From a checkpoint of a small transformer trained on Wikipedia.
Size: 14 layers, width 160, 5 heads of 32, MLP 640 GELU, vocabulary 8192, 5.63M parameters.
Architecture: LayerNorm before each block, biases, tied embeddings, attention and MLP in parallel, capped logits.
Training: a variant of Adam for these matrices, 370M tokens, 5645 steps.
Each number is 128 + 24 x the weight over its row's rms, rounded and kept within 0 to 255. Layers, rows and columns count from 0. Numbers have three digits each. The size before them is the row's rms in percent of the matrix's.

# layer 5 MLP up, 640x160, rms 0.124, rows 178-218, columns 0-79
100:130134158123156151118136115143160124094103109131142136147079132128099140120119123112119099173162128156087117163139150185117118074150154128107105142104119102139104095122120090132119133121176151135117125163168130141125147128122156189152140103
115:125109099122135121144104127126138132130104124163156145147155101109116079150135118124193096134153127117143150169126109130109155109127129115122121134160131158130183137165095111113104088148148095134145107121111084127186092104136118178133163131
102:191122130108100124126089144127109109160121123080168106141137108083130116116124139118138151136169143140122157122106143141186141157113086156098129145153131113100107157131083139153121136126132077115125128116127133118148128124142150166104114140
095:135116166084096091101129145122155164139164071117099149191143133117122138136106131122124108112139142123122147117140116132103183126151128087145158104134150155120098154118103105144080111142128118092123105081096126162198105142132147125124137129
103:151120135105077157154156146107121124155148129139098131132114123127141087127135079107106159094138164102108160139091116103136111119086131164077133128157108085120159123132142088124118134109131127115109165097140121114119169124133174130117133116
081:158134113108105173127134146145153096140120135137120106116140116119176089103150127118146146129129138091101152158099110129122100093140130077132091123129113127172159152150102133149146149066193140113146140126101122128113140130136114122096143133
089:156145203124092147116117110138130133096136134101109161173126099152102121097110117114145082138152108152138166156155099123149128081125167180105128158137146123113159113132145116115142123111152123181149143083148157162115130134106108135131141117
100:110167111135177137137115119115126111078132098095138173150134112123149107161109111147139138118135091125139162099130143131119139126132067147067184139114151156101123123126126134116103167108155109128158093136127133149186144108139124153111128135
102:129113145096149123130152148140102128118102091092110139113081129128142110121131119162160109104138134099107156155141105148101137115112134099178198140170139074106134126184117107152133118138166138139135104161109100149117109122109140119113131156
086:147136111136156154125143141119179091147145150127164129130117126117112120108087133125170133141127145120134087154124107114114144080134127119122141133074133130147114137164138140153121162116131110110113129104132124163099142103150180119126087150
103:102134119165128138154109133121130131145150123121125107128149075109132148129094118132136118114091124124130129136134143104138130142102112182152116088180128146132192087130134151133114137109127100127156155108170111153129158094112142105131082147
090:108106109147101080151122169122158115168106132116144142108172103123124136119098144163086104113126108131105161141156129116141135133128105117142141142124127126135114153151132152153094100090142158085160093102100161111137089128211140156076116132
098:109111139102120171114148139112131131110091156113140102133143133067182155141123125151133101136156145162081139161087109128147145091188130120109141129141131084128126145107148105127125097117139104151159157189164085130131131130160131122133158067
094:143141155154118120166106152142174096165142143123171140156099093118154146129121150096146085156115186050132141097158114151135117125132126140137177140148168135140142102170135109147138088111084095124141149100119147113139096123146117133140110117
100:109101133164124153088109098129136155132156108104110136132135132072103135151111106131126095123167084111121119164116118147149148096159119100121088096094143135126175106160114166152115132096175143136105125179108139115145092145116117152145112133
098:102096148113109138122094095155153127059147115204138148146151113145169136138146129107133111132151116114105124121116131136139123131137158125111135141112123156159111150145136127163154154118133121164134089145139116170098154143140143149135137102
093:130145140094147140114140162097124145075154079139117149143097122152126104082118127137130098131111163120104152149084129134117114102096111139160130120196128188121145104152132112117147154146146086125144153134168152107149119135127168173087100096
095:130123109154132117111155131105136179125124139128127122141104127138110143158111162081130113087131126126129131115137101159151183127148127115181161101108130086133163143138157142119162135088128113132161082140173147104120102140154118103140063125
094:146140137137103169091146101131108127089111102153135121130131105126144111088121170166208118114118101123092182158109156142102125144081125133140111115147100124110117083095124116142167129145175083114131119133145150115158162130109080156146063117
108:160140148111112076118136128164125107156150101132112154138131115162143131089103162158156093068144105110125121149117126085112159127124114126107165165175136163103127086085138086130136145123149104138115081165148113104150157121129179112162126133
103:142110156117096093112152123137125075140132124125106107132094119123124093130100091122143057160113164059131125119092105159149173104116102130167167139151114131099120135122113109126179124138157158149124153096133109161125114136145156102148153110
105:133106112125069152108115118125147123141112085147130100127145131132147144125139124120175128107122134074150154112161112089130101089102108094128152128109122147138128167094132124164176149113143102088185106146129066125128118116142114123182123134
101:124149150092158090091172135153159114125180135099120134173096097129120119080129154132151162087147125079127136131129150095146126104130135131113121115096103102141128095133111084118147170126145145119120156092110142137119109113147150130120145099
102:101136149156121153126065128166105089135095088170116088146125138163124108162133121134104108146127134115156132100061137113107106077106123141154122171141119104147110147134134091164161102095142120077154154093158117155151126160142128099146153136
108:157142123081143140142099160144120101124141158138106147152096104084118072167084134130108101100134128125155137117108174151172127076125094153157133155118120112115138145145111121129155082127117131130118176123138133186139130136126104123148130093
105:127096117119138112113177112163126058141125100128090143133151092134088108115119107137091146134125139120133132117149149128136114114179126096078111113090097094155155146163165138124156117104138150110123088124132119135154173164131135124102116103
094:104123152108108147115136142112132116146137110123160153162107126105141136132134109116134119102136121133099113154136134136124158110111154161087146138138132117159130104112083106116072203162150133122119132119130117136113131186140145188089121058
086:125124079118135126163116157114137144137160080179107130184118113079089135153102101144131153129106141107106141104119172166098140109107141131117118144129127151193112130110138142101144179120135094117163115119127113146129164147131106127131137094
100:122144108122144163132155127186127125153159088160136116138141121166138141102120126177112096133129145102164118168133095093114110086124134138156157135120130084097121137136130143106149115112111174094139130116181133130130135196156113162161127136
093:112142103104139109110126082131189154143102148131136092105134115121097145166150124125113121150187148107123102112088153139111102125122134136146102164135112116125156121170127120172125113122140109121132119142152136136141123126156150118101108160
096:137091156134095088132158133112127132129144128148109158132118140127117111131096152126071108140135196083154126093080139094117135107116121123109142177148148089143110125134124126103144121114161125116136136075107148127117134142123174104124126144
111:134141143132085114095145146111114141116106142148119171133147106161131118125111108136137119153129125129146131127149132101141150145137141121182166120104117140144170139142119133164118185089122101133148093102125082162148125166156139087120121150
090:100111153127141160110101154153167118126147155135125077129132132104146156106147104092125108107116182113130145159157122117154133110159097136141100116130112086097122110110089090143107147126111171119159133156156132097109142115107156150119115120
108:088132085127128109102132138110108085128133148135101110118143133123108084114133089117142135139110133084163175137131103099108132104161092137115110156164156104129201093140118154158135117042113139138087107136109093145138153117144120125090147133
105:110101111138133161102152142134158124148161112125147135109110143129142136151107104160233110092096138119105136153137123119105114130118073095121100156117137118132104107105146090206158144128130139114159095129141149074132132116137123124154101084
101:109137128126156147113179164151101133164125122103122123113135122132115090110115080123121105125114111099118171131119088127147128096093121156156118127172114149112151131158133132117072105131156111129116162100146128152149098110145147077154157132
109:116150138131107112138160144127102147085155152113160159154144145122096131085084122111180132107128109106125132156142135132105087113152158125133168115135165118181140100153162110117141106120116099142146126131144135109101128145135142116107139077
100:118138148163135106164103109143112078077125103112122083136128128107123129142156149107169069100109107128123153113125163119152087089145131136119115114150117130133161132128142142184153129119129103114124108112167157140160147113141117131111141145
094:156106183104108106087115136121134114088134105140099128172099137146123115150133126130146099141162155110117149159136130136139193132155160131146121095166136167120152137113120104130121129084124147146103067124158126152144118143149139130158123127
111:126134164154074189130138104175107131134132127132191133093112085127150117114115108106108133129106120114131140135145167120115148103084137148134118116124121154126140121168186122120122117083117094102145122135130095159145137085128159136117099137
099:144139159086064107146143124128153109138098137113149144161145138114128136162099157157162141137147130108100142117104132087122145142110097114079150138123095120138137126105110102121153104118064073128131157143114116108138092091145144134178095124
# layer 5 MLP down (transposed), 640x160, rms 0.11, rows 178-217, columns 0-79
110:100100105142093096166144087098108170108092128112153159123137131142111106130135108123151104164140149124122139161087142161164104069136124151149127132146107150155114104131119100122119109147145099146108100189162122177150116115115136081141152108
118:125158132126075131095125165130122104148101146088117118127124138150138124077109137137125117089135128156115122149152158124139102138130111181175146113148096147105126113108123123118140168082145129134138076149114122121178124140131143133149157140
102:123121108109112094114091084149147160100147104144097155169091133116117125123103131142123138137154137097115125131161183137126083095129127106093119103100111105151151094122154121093140071091156131154119151127150124160150155142094112133163110125
102:120129086134135158140141136133141137094091134146124095085097154143128111118146149133125090127115130127124156157111129101141099120148126179083105117103123102153157060128132141162154129086142119168154172153164096154059169109142141113122144136
106:097123132121165084144094146154095129168120123164112143136110102131113123157146163143136143107106116129199136154124118110142129130156090107096121134148137103096146145127142136126095070118138126138164180156104184131116157142134124160137174110
090:159107138136116140121132143136140103126141133122133134122151111100151101107116156141159118130130151097107168136139113114121127125106092099152147161100135133135154124116122126181108151098137102114137131131147135152135123142159129117133133125
095:086101080123144128132140151083148142139144101175097119121132125142132119116091145130180156127095107127117119117089126151119122151112110125122150093127128116154116154135118103129134172124152139113125161132141111104122139118172154105120140128
113:153077138127151155134161100148110153110088146125098157142162110080143131145107113127143135124163162141111129094102149194111105125099134120106112151151141150131144149144137116121112109107076148106116124104095154095133097127154135148168101143
106:157139130109091144095146103104183123121134090111132110114150119173150114112150168106146156168131142128153119132125177132123111141102172126119144131119134137103085102134110170117202157131107146163135094115125100086111135060114139113147097102
088:125107065113119086153129138102125155139138123148113143093122142142132148140126128146084135127138104131134142119129111113112061083112126171085135128150098119095119108117125149136136115186126140131127132137125147113140154133142158133155131125
104:109145096138121144120141157127138127170104129161113111142147119107169132091079113128100102103083140135144141124106148087125171114130152110125108156113132092148134166113153137151100154122155121142085122116155152095139101156118137122100170112
097:140149120160150177108109111156099109102136127129134138126103094182171125140172105115140124174100156116134133115146140102131153071105112125108097146131128087119154104108155169119094118133127142119089164124156115120115162109072155123179148140
113:158087112112113151138129118152142113109100132122074086151120121173113133135133161094121085136142114097114106145128105137137109110121163145111141117150100147107118100107181111133119084143153154148162105173134159129142117104147143133081140110
134:118117123124079108129144154136177149106065140145175104156147098110138140132094114151167142121129126131143148129139091112135134093156131149112187153164106155147180103124131087153143141105168085084147149127129154151110141111109142096167126136
089:121147162106119090147143133160143115166165153115126146145118109120157099141107134118114133123115129158138112111092130131126129148086103162128139175147148125127105191119133089104108102164072085160150103155110157112112103153136114118090167156
091:119132084125110131173091106153136127082154115150152153106151166109167140179176122081122137140162105136132124122128137122166064126133118142130127155123110122163112141109152136169125135116147099136135158136141155118142143127098140142110106144
088:122099111144101120148103082140119138134123162148150127098134124120112174148152130130131137141157143132119141143150174159135114155142148125066117136064151069113143132123157161094169146131089157116125098115111174141098115125167109137133109163
095:075115115103164145144131130110144110161136110136163163103119144152126121124164132111138147153121084126114125138152135103133119169097126110091110079086157112111144104078136097152166150123130155141136102165136090161124157145062124143124152115
089:136123109128190113131149127107116135143069122128165143167114133121144144156120152091161112153115084125131139147125079116135106090129100119147111138140156104133146134190129147143128115142168139144138159125154148175119146129081143188137152137
103:151138132099133124103122084083156151106141138134091144186110143134127169061100129128132117139108126129140132080163149093112144117137142162096154092136136160119139121131140145089129149137161124125127127093125131105113104142084139167137165145
105:144157101127150131147103149133138157137098129115099154136116108121101111114175138130142154112124114147132102153136130117125118139133100122130101113114091156152065131114119134101121109096142114125169172135106127166136118168122141132161131096
095:109118148149075144145136123132092108098139072147138152117181104106141102136160128132103178127147141161095125148138173102128102058186128100129107137155154107137099101135115121114110107174134138119121122123154155133156167166171148106131138138
107:153146117122117155090117153098124132136097168123125105104158151145117146108151105121107135106074135153143120177126117166091167148118131136104152132174129138109099146101136126121134119125136117142150159155113119118143124114082122085124119128
104:089156139122164134170138099120135111116140102132124159141120166120128161070144135139136154137162107086182146132113110118116140116157150156098124097141122149130124099109145118117126065114124156110162108090132100134113107134082118116143100110
112:134090163090121116113101164177078089134105132128131099154116167138134117096120149126131169086167078145128113122139137145140146122147163139117134112114156132105118134113123110157094123114108150142148115115126138129086090118109130179172113133
111:118123152129122169091139083146147140109129094103146123152129133116159125149138154141114176134157129077100105111139104120160139111083167109096109153083133177137153130110157136053134117148151151157127132112088126133158103124137113135128134110
101:125159118099176173125120104149129132135127119082090133119167100145047135147125138103123158143083119113129113097171132134113102144130106102112100138132119121102152119126110168088172110131154118152137141106099113127111126129121146146100124152
099:099157177109128139143138115101103112140094122092100141098146159165172137135158126166125094075152123125128188164163108115173122107146103140135097118102142149101115122144106113115117111101134123116098153138121154107110121113116119131119123123
110:146153111114153161122141179134138105158148134128084159128125144080124132118101154119171165159107159158132127139143114128091080150128121138137133107160147096135155145148165096128102143121178114131142090157121133117124107083068068126102119105
095:105112110140128088123139118093122123120153121115109127115157151140094141155121172147112165124121138175093113116164148140154135117137145142115155114135139129153122155118150129157106131142150141114122139100111162122147151126128105080158154133
107:140118123172102109137159145112114092171070140139128132107147148117152124112173109146074104143142090155129156101140158088144137142107066097166149094149084125135100081144111148136106163152144139130165115121107122153135138122114136142127146126
114:135104128171062098147093141168157060102105159149120172131146177148126156153107143177143115135133107159122148107122114143107126117141133140094158143136158116131154162135124118143118119128135128172109131161097115119078092130152108142134149133
083:105099113133096081085162098142097162115084103149088149126128114138119136128116121151120094107137079145124122123114081139080127179135156110119139136136125160144140176111138123149132164136134117158126120167095103160161115143151124107135163102
102:076150131101114145150178107112127146164145142135128153200138112093161132116132126154157167109136142113133112078127132135131117132114160145100112138070145153125130143117113105116115105096106146088186103140124114113086113138105136149157130126
100:145079159122094120136133125130107126138132127144124078162138163142134082160125127135119123138169097081105095111092123147145127096157126114140135137103125135130148109120157139123107130132097090115111180150131152121119176178139098109106174122
105:101111073158115121155089136118132139110141156114134139150132165133066100127150127163112168130098136108099117146165153105108090142110130091127129153142131112137132124087125102091131168145088154119134106101136175117130153139107110136165131130
109:115136185102111146125135098138125148134107106146132148120121109164168088183132155146145148117157145106160117113135138143077115098110125128136105119130122155080108145077148114111129092145125097132148149138086168161143109150100107097118121086
100:122119151152176099137168108129121189133187112107153117117124131088106144125121119176117190117188129160127138163138134187109089130132162108105115137099105135139128147123111125104150129111106152126155179135108139131125066137121108117114115141
100:097119118144168167127086118126140146123103153144130123124095117145117111140142167133174154154127119080130104133102136128150094101120124136094094150133154126108128127148131153127152115173151132154130136148140112147132114106077150068155171109
105:129073149050146097139134117119119112136187120105096142098117109121108118144155138117151106097137168125113127123107089126128142138129076129148172149128111100099163122111120144158112090148143131129098089131160160137129119137159102090128121144